Each number is 128 + 24 x the weight over its row's rms, rounded and kept within 0 to 255. Layers, rows and columns count from 0. Numbers have three digits each. The size before them is the row's rms in percent of the matrix's.

# layer 4 MLP down (transposed), 512x128, rms 0.0839, rows 462-511, columns 0-63
094:143121106183088097137139143143136143140112129150128141128127115120149076114144104169118122152137158144143154150119091150138143102146126078117130127119142122111108108156119147140131088140145114
106:164064133098175129150091110138147099079132109120111128121120157156107149115132072146179117130161122131131158091107119096134168118091130126117134147088127138146133171137118146137134136113117148
101:156159114118158107138084173131129144094147175137132155138123156090172105088154101163128138109160136128104148104117111139127123139146086153104091095130137121145137103095099112121095163130084123
101:139121121099136083109110133165129091133164103157119090128114084158125152148139093083113120081164124112085122112146122082110148130135127115132155154140148143157145157087114140098097104123134149
094:112122132151067140100149128104118179130115138146110130137137127112134126106167132134118140109133113095139089172097129127130143132085120160113130146106114143115132118080100098126143146078128122
100:118142112142111114122115098146085146123169106149167112140140123077113174108140134193169108128138156184119166125132110072113144123109102120116100138110161121129111092136123168097083083093131162
103:127094162144101139122171141142117130139105104121152160184160119081149134128131110136108091136143138134173201127123112124145152157125129119132099144158114150160133128117171129119120149117080099
100:135085088089138127155139153153145106091117158152172127182131125111134119136170144123156150120119100170095148136085135112130140140125133151127138114173145095122156138165128106088119100099105174
096:138101083114090154102103102118114070126120157135124172138136134192125107122160103115158152140110122149171091123122087089126091116146141123134114106126142121113108178093168130157138096130141136
107:072100106144137140140179177138093114122147112142155118110158080108101125158136138114158151113056100159137153136169122142110126142140153119048130105124137117134140075131140134136128117115152151
089:153126148153088135093141135091122118140138123099123126119152104108165122117175130106118150143165082083133112105163099105123096131109158111117114133109131113125113162107120133116115105136159074
109:103157071114130094163150138121142189088100118125139139109157153130133154136148132136116127165116132095127121088096131173146151126135091086099147118125109149104143106127133170110135068127156134
101:162139133138130083173153127160127074139135139120150108107134089118130082130105105142121099130135123100188130128093160157114150105130102139127123119137114152091199109116173152146101149161099184
098:137140105122138126132100117064148119120128172121121100106106183145090119130118102108133114120118144119171145134157144128133125132094097130175141122171174123159133147131142142096110176132146132
101:111114157146174166131185125108106150141131092112111150123145115192119128118135136167127140099129164107147091089098161114114151122100096085128150173098099107088136142087149144147124100114124081
107:155107115152163126116088115153163084121119139156167093095090144160113112112123123173114123148132148128159132110110094118130144102123123152090120169122153145171144093144141124118108114122162124
103:141095130106153095154125058169148135113127155138129141115124134114130130166113103146131158133140150118123126105080109122108127115117146084117115198122122139115153132134147139130110080112137133
100:111130058136099090092143081179158135146124145099163190114109126157152141136129110145122112123130138114115108098110094138114139113139181138138127188129119138107137132111146117165106164120138145
092:113141131095100106112132099121143131135084132162151149122151148087136143121147126123119145209122144148126140113110076099151143143127097133125101138133144149139185074130127131125089134087130125
101:130143141143117125088143116159144132100158105128121137086121046120114095188120108135148093104154134090136103148146159151125169099164136121119094086120106126117156067111116140125141176113163128
106:150129129146111151113146078124170124137089126154091115092179129127119143075135117095157129101160130116137135133104171133111156155103109117138096128127111132163129164143105129094127111143143134
099:110099122137111118148085134136117176140137130155149132143105125148125113109119130141145145152106125117095185148145134130125125169148121100133150154081130142110108123137118134130159142134126116
097:119135127123145126110103124141150116067156152093140155096127126069128099109096159156133106138107144100173120119130106134157160125167098174124119145092104114164136138096115102150097170128120097
096:123117094111140114147178154110114142097115133150129153156111154101116149115146134126130136125082121102144141137155123127151169166128157138126128130077155103135098097128107112124115135098110117
095:113146147150133109147138118081172121120090152134146131156158172127136072099158132077159181137135079128115118136130140146101137137127144151136108084183140138138123127125105147156128152117083119
091:140149107148112095148145113124123147146167122101131191116085153149104108119138158058118078136103120147139143118139135078125184169122116151099108135201121134133108087102136129115084119142169108
109:066132080147072138124122110141137160114136103131144133143116149146126160141102170141128124124147147075125154127067125127118153131123085123131152094097129127147147136094089142147116132061136130
090:151088126129095180116117104153112155113169145114149128042131101131120116139144110136140125098147128142137153138097170088123103139098146127132143128136141130132108103112130117094102130154152114
111:114106120151137104137100099127115127107096145172128132161116119094127127119094074145127161101136100136085138139153125126108117172180161114133118134090135129191086136087158156109134121138128125
097:161115117099102138123176125104147128127125124105134163150142139111110107143118118194109120125159139150132107068143146116147096116136118130148161117142137130106125119092187162127089066122160091
101:129109114074117074141154120121143129147175067140122079118114131129092104119140125052138130111144167126128133138152147106133139108133138116132157121111097127103176117140166110137133087093164100
107:142142106164125079103112149153093161101090116102157166128128172101165110145127135150139146126121111137144140129094136122127071165105114125106100136054126115149180095078099172101110120153083115
096:139100122137136093116082110130146141187127131143172148121158113114135121112177104127101100215187106098155148163128144118150120152122173150122122137128113122099118145131139122126110154082141153
088:120137089144116127142120169109102093130095161116123117094151111088147087114082129103139119131155137108163141073158102115121101100130091172129105137121144092130139148090117083092147166126147127
100:068090105156107096127131107104137109172081123147134148150184127105119132139138076127101118185131155116094106108132123099100105166124136136180162110123114123113092126119132132115111141160132106
098:120160108128104134177146086127149112120139205132136128168176089098152107128124063127136127147100132123145136149114151135157166155137110146090091086123172123101160104125116134115122142138119132
101:143096117109158106138154117125123146110173107117164146128133162146162105130125113160184136133080081139121117136149157141124158112085153106135123116106105119135098118117112144149106103133143109
101:132163063142139121110133123130138143122107177085132190147108110109122104137113099098148153117151174118116095146093153148140131121139115118124107089070138140119193117116134116139111143113107103
099:102134097073123114149142116098122117127146165111118123120128133138139153154102170130156122124147115119120114063145130084169133106134112128154119126151106115081124123085142200106121137136117112
110:116132122109095137096117125094104115130118142158147134130128134126113143139135131147144132111129098132145083103158092127126158107126152142144135142161089131132151145104140156123085160132114131
088:113091094147149105078155104099142128128108108124124154134149122147113096102131119122112172129122105166135133124118102139161132158137113120130170126118136158126136140093132105156137124153153123
099:147112142146113134125155174149119101121175127168172157158119157116144124142115134123121132138127148096132196172133117112141140180116094121108124111089111158116115131114139151122154144156122117
105:088109158170120125074141091112108134154096115155111116120174128101163128169124110132119083150099144120107129142129089099128106082133141120108096151104091131165113124137122139150154184163125173
095:081177097183127123097153154171129142107128137125171147136135115146137136118123113112151151077094153123119106107126121127153159160124129085127147150099111111133130107117143100146085102155151111
107:160118137095137109110143105123135148099133103144125095106137162116155110120163133172124111183141138151107138121133122131142148081114096121146152141149111128124130074161191153079121120102161120
096:118151145113099157108118164121056104162123124114134139156159116151103126146103142107170158130119116139134123119153129059124122151173154102151126100155123075122096122112137149160118112185108132
102:101115131120109133126142082145162121106119163119157089083116123083125098131106134165163152104112122164140104119099133112140154121128108121151103125116095099153168115125106159113125183148122130
107:137084127114117114137120128143110102103104153134151184104108160096153102110129115165092107147126138147146132115145050158094133115130107167087101116132137125129119085109112139146132153151126102
095:179070162167127110121084136141150139155109131094092138187124114129146133155123102157124111137131120119107128153181133140125103119105118114127129134107123132089118101102139121139111082147119086
095:115128140110191111146143112114155139128140105126128125135140139163128121084147066141116134127143132093157166108116144157126191141099104100152112118055114147120132108112151127128123091137129103
# layer 4 MLP up, 512x128, rms 0.0861, rows 463-511, columns 0-63
105:142112155131126113155114115118176110201160128127104132138091165109115145135128180114146128119150106128083146114105128121092154128146122134139142161163122120109138150082133101113119129113114129
101:130147167101101140132136130134109118141150145162116105111091131098093118133171132140149128113120131119119151159146162182147130114107145085176124149112159144141113139140147138126094174136068134
103:110145140112126101164144132103119160128169123116118082169123086100158107126160144127141157153184113166122109126145104136123122166143119112116160118070108086135123091173116109092122181132122136
095:144139144089115088150137093190153151150123146111078115110119120107125135122109155142091183116122123136183138126086108117115146166130141133137156097133143143107143170111109100131112118155121147
098:143132127162146134167115151107112129121150125107118142143114112141135139148206173129094130122125089136105161126140124136121089120137115051172134101160081107122113104141135119121161150151096119
099:106106126106089115092144117116118145170098116137155126090133104140100119121136117098149119111144092146098120096109129186120110169141169115084123114118119135135092172141107126128117109151120110
100:098147127106079121127113130141103134145138122142100124108138121102162095098121175115156145147136142083129127177155166174120145144124163085125133117149164111150158124136157101132144144121099139
092:088084177152137117168121141146160123140133115099134081130109123095169103094135132165130098138111108116117142142138109156154096134132136064121127111137123152116173135169110077123130165134085107
112:087093182104100122121100130118134125144135141162113122174126186130104148145121135144094161108142124129155143158130157106110093114142152109134154144138097115145129079103135100177120128119141123
089:135158142134106113107115148128145112147133089098103119176127133136130137155143154121108095142136133107142106176135147133059160163167110110097142143111128121172143139114095122092114154131101127
111:099112134124094124150123131156131129137117160163153107122114140127156109152176113112185124160116121117174132130131096118087139148132142099115109135111122138103142114178146085092126127141114110
098:139180166119132117174124136166171167134125093154140097125086141155140157143116132078122149088177144134115139114100110147130135112088121172141119087137124073127136151106159128113124124114140138
096:088146104122130108164136137162136109141130141159152124116120136128113083091120143135176146088153088176128090110111116146085161126132154114131104160124087099116133122138116130144116157106114150
105:137080144189085144121100125067131148130143099132098126185142118104130120126171116143083114114122119169157133139132138112116137157142147138105151123134153122075142126147110117123116120140151154
106:127136126139161116109111127134115131118147116170135129144119121135124129131183134104138144089159151152135130111103130199109100155170121076178152108118143124115057130151147114077092162167123187
100:166149147121104130135107129136183107110103111137100117130113121111092097140124138113120148097125093114142112114064131142100125158142141154143110144176118103097098154182105144141137118137138157
100:117078163152126109101126121108145160116131060148100124137096123152150164140135147101170121146189133170161140123127167125112122131160178143138144115129098125079112104112136114115132144123144134
100:131104130158122160119099145159159144143127115161129108129140132116156129134121136111144172145121144146142179150134112116106185152085123131096094111157166076102151173080126128157109101098132096
101:146124152064148145117100095113179120116173100180104097117124167124129121129113151161102123106105103156144135196117119109135146145147134119121092152164107130120146121114107128179137116139130127
102:074134124142138131164068134155127137170135111127119114148135155108105134113103149077058117116117138156117152144146089101118099123155143138137145157107152125137161132097107102103121156137107151
104:152145125077092090149100135149138128118142155162123125132123132128146141158146175144124112103166140107125119133142146124127123113089138122161127121100104117162101108081108107142146131176132151
101:129129155124117087136125119106128136154110094114109150172097080113154137102163121115130150126162120153171125136145114166108149122102107137151123134127156098119104078110170099116133066128159160
095:069081103124128121123115177112163128146142141127136114135105156100109115146123139127103099160127096113139126141135114137063167146130189102100140080134123123115113134160076134114137130129119146
101:136137125105160184115116122168148118147135089133112085117104136151101128145119124131145093139160138105102138138067127133118171161161141121138113132174143090106111159132077149131124127124169133
091:145093158113142128141120114102133153129065118166089140097136129127138084084124145080086172123178110105126151132136098120134156116143172140123115179134117098085118101112159154114117160129105143
108:126146136132078113137126166112138158109157108141139102112121125145114163130135109128116161141150084184110145145136147114132120120148139134168134143132146124101141140148141124130120120118107138
086:154157112071148175147137111092121156189113083155107088112121125120091115108139138139164124146146099156092112172143126118159143129109143139149126073157143068134110161130145138131094188152151137
107:125115126158162091131111098123138139172124133103145091140142126145138167126195145151156126114114145174126111099068150184100122176131128109135124099129150141084132161137109085098126102149103149
093:129136164142104086126094150116125140101120111148158125103130152158172131123163148123102121133124137131107123159148101177100155164113122145165075146123098062128082121112169141096111098121121123
102:117129162176123108157126118103139158132130114122155114122112134151141135088158145147139132156111128109116150188114145144166104146158124120149091059124145119102105092095120138108125140117120132
105:099122123135135133152132133133116131140093152127091113106152143078061184122100160085125104087188114130095124141127146135112147116132160102116098137133103105140129117122149094136134117117142131
092:107115178089079127118112117134172112104128063139109147106118158104176108141098136131133156131136167110124125112092159126119158125176115168108134092167113101124135119111124161094068120149135142
090:096123113093114166137098138102136134138150145146106139190115108164107116153145109118177109100133092104121152133082162130145160113105155118134135149127107122122113102108155123096144152142093158
099:103150195141082137156142110142139166137134126104108121126131132125123141131151153122137102152176091100139173138084133162123143134111144129097135136147136106105109084129127102147134150143106133
100:135127159067093157119137169095141145128140140159128101099080125144107108129125154146073125137089144110142116135101129108100092128096128112121136111148104139100119179160152135112144133145125135
104:100142177132135102132120121121112110156140124134122135179112172133128132144158146075096101141149157129119157146132171154087120090149133120119153097117146140125123089087106148106122127153139159
105:128094146132138125100111111088168129157123109143103067118091135146174167159120104087120129135119113117131101159117138127140164156124141126124114106125159104080144151135163158105140142139113140
088:124149150114098097151128136111108119144147147146146079159120102142133156159130104132175123101150143118098116134134142156139123113109150135135143139154104140090118115088143150112089084132076139
108:120153124153147109138128079157137183112129156134124126120157161145115154120146159135137117101139136131095131134082134188125113171109122079128103092149166130113108147120117119148145114132087172
091:164128110105153150177125105097101131167114115154130123137134095101160204129107162111161144098172109140145138140134122107099102129178098151142109127155123141083127104177160128092110142117119124
100:087145137132130115124130144092165172113109130128173139143123129150147118152149158096121136121143156175131110125104164143118164147120142083142150069131116147119113176123125071101118142120119111
105:151151110095136124141084154124151123116105129128148124128106108119101142133169118173116103148177157170122092122102121168114155139094150102178125136152157119106102141177123107120100128159149144
099:156117161128122152153097096107154149099099104152109126178114130131144088119188112144112138110151100175115109172128129142133117148101115135117097156145139122062102142169133127094132107142168132
103:074163136168081161118116130110137146128112138136093062119146115125107100127129156112154092126133124110119183144117172135099116155139153114140136126103132134092133111124147120108150175122092152
095:115120120135145100149116127088133136125145141159114083122125168121105145123163127094137075135163063183120101152111149146114106137153138126106125116125133128068124156170108138142096109133110149
101:152170126126146121121140139142099123114151140158064153141141126172137134130158148136134093099167120101161117115093158157138106093151152163137170090128142123081083170144119118124119096142123171
106:119143129128125107141116128068145119117083144102117129136118113115107093102140175103143150119164142158117080149105116111145098157110107136165143158144123119096136155125128110084106184121081138
096:097174142137125104131104121149098146141134120111151138108113157130179115129147129121130178120130082120143101148125157142138136178100172139189087165104158093108138086160084117135144160095122130
091:084147163130105104137123139156165126154082099104117147135109138154128146143135139159087152147131099138129137115171128127097123077133112130103142130164149119096168133114091131114141150094115135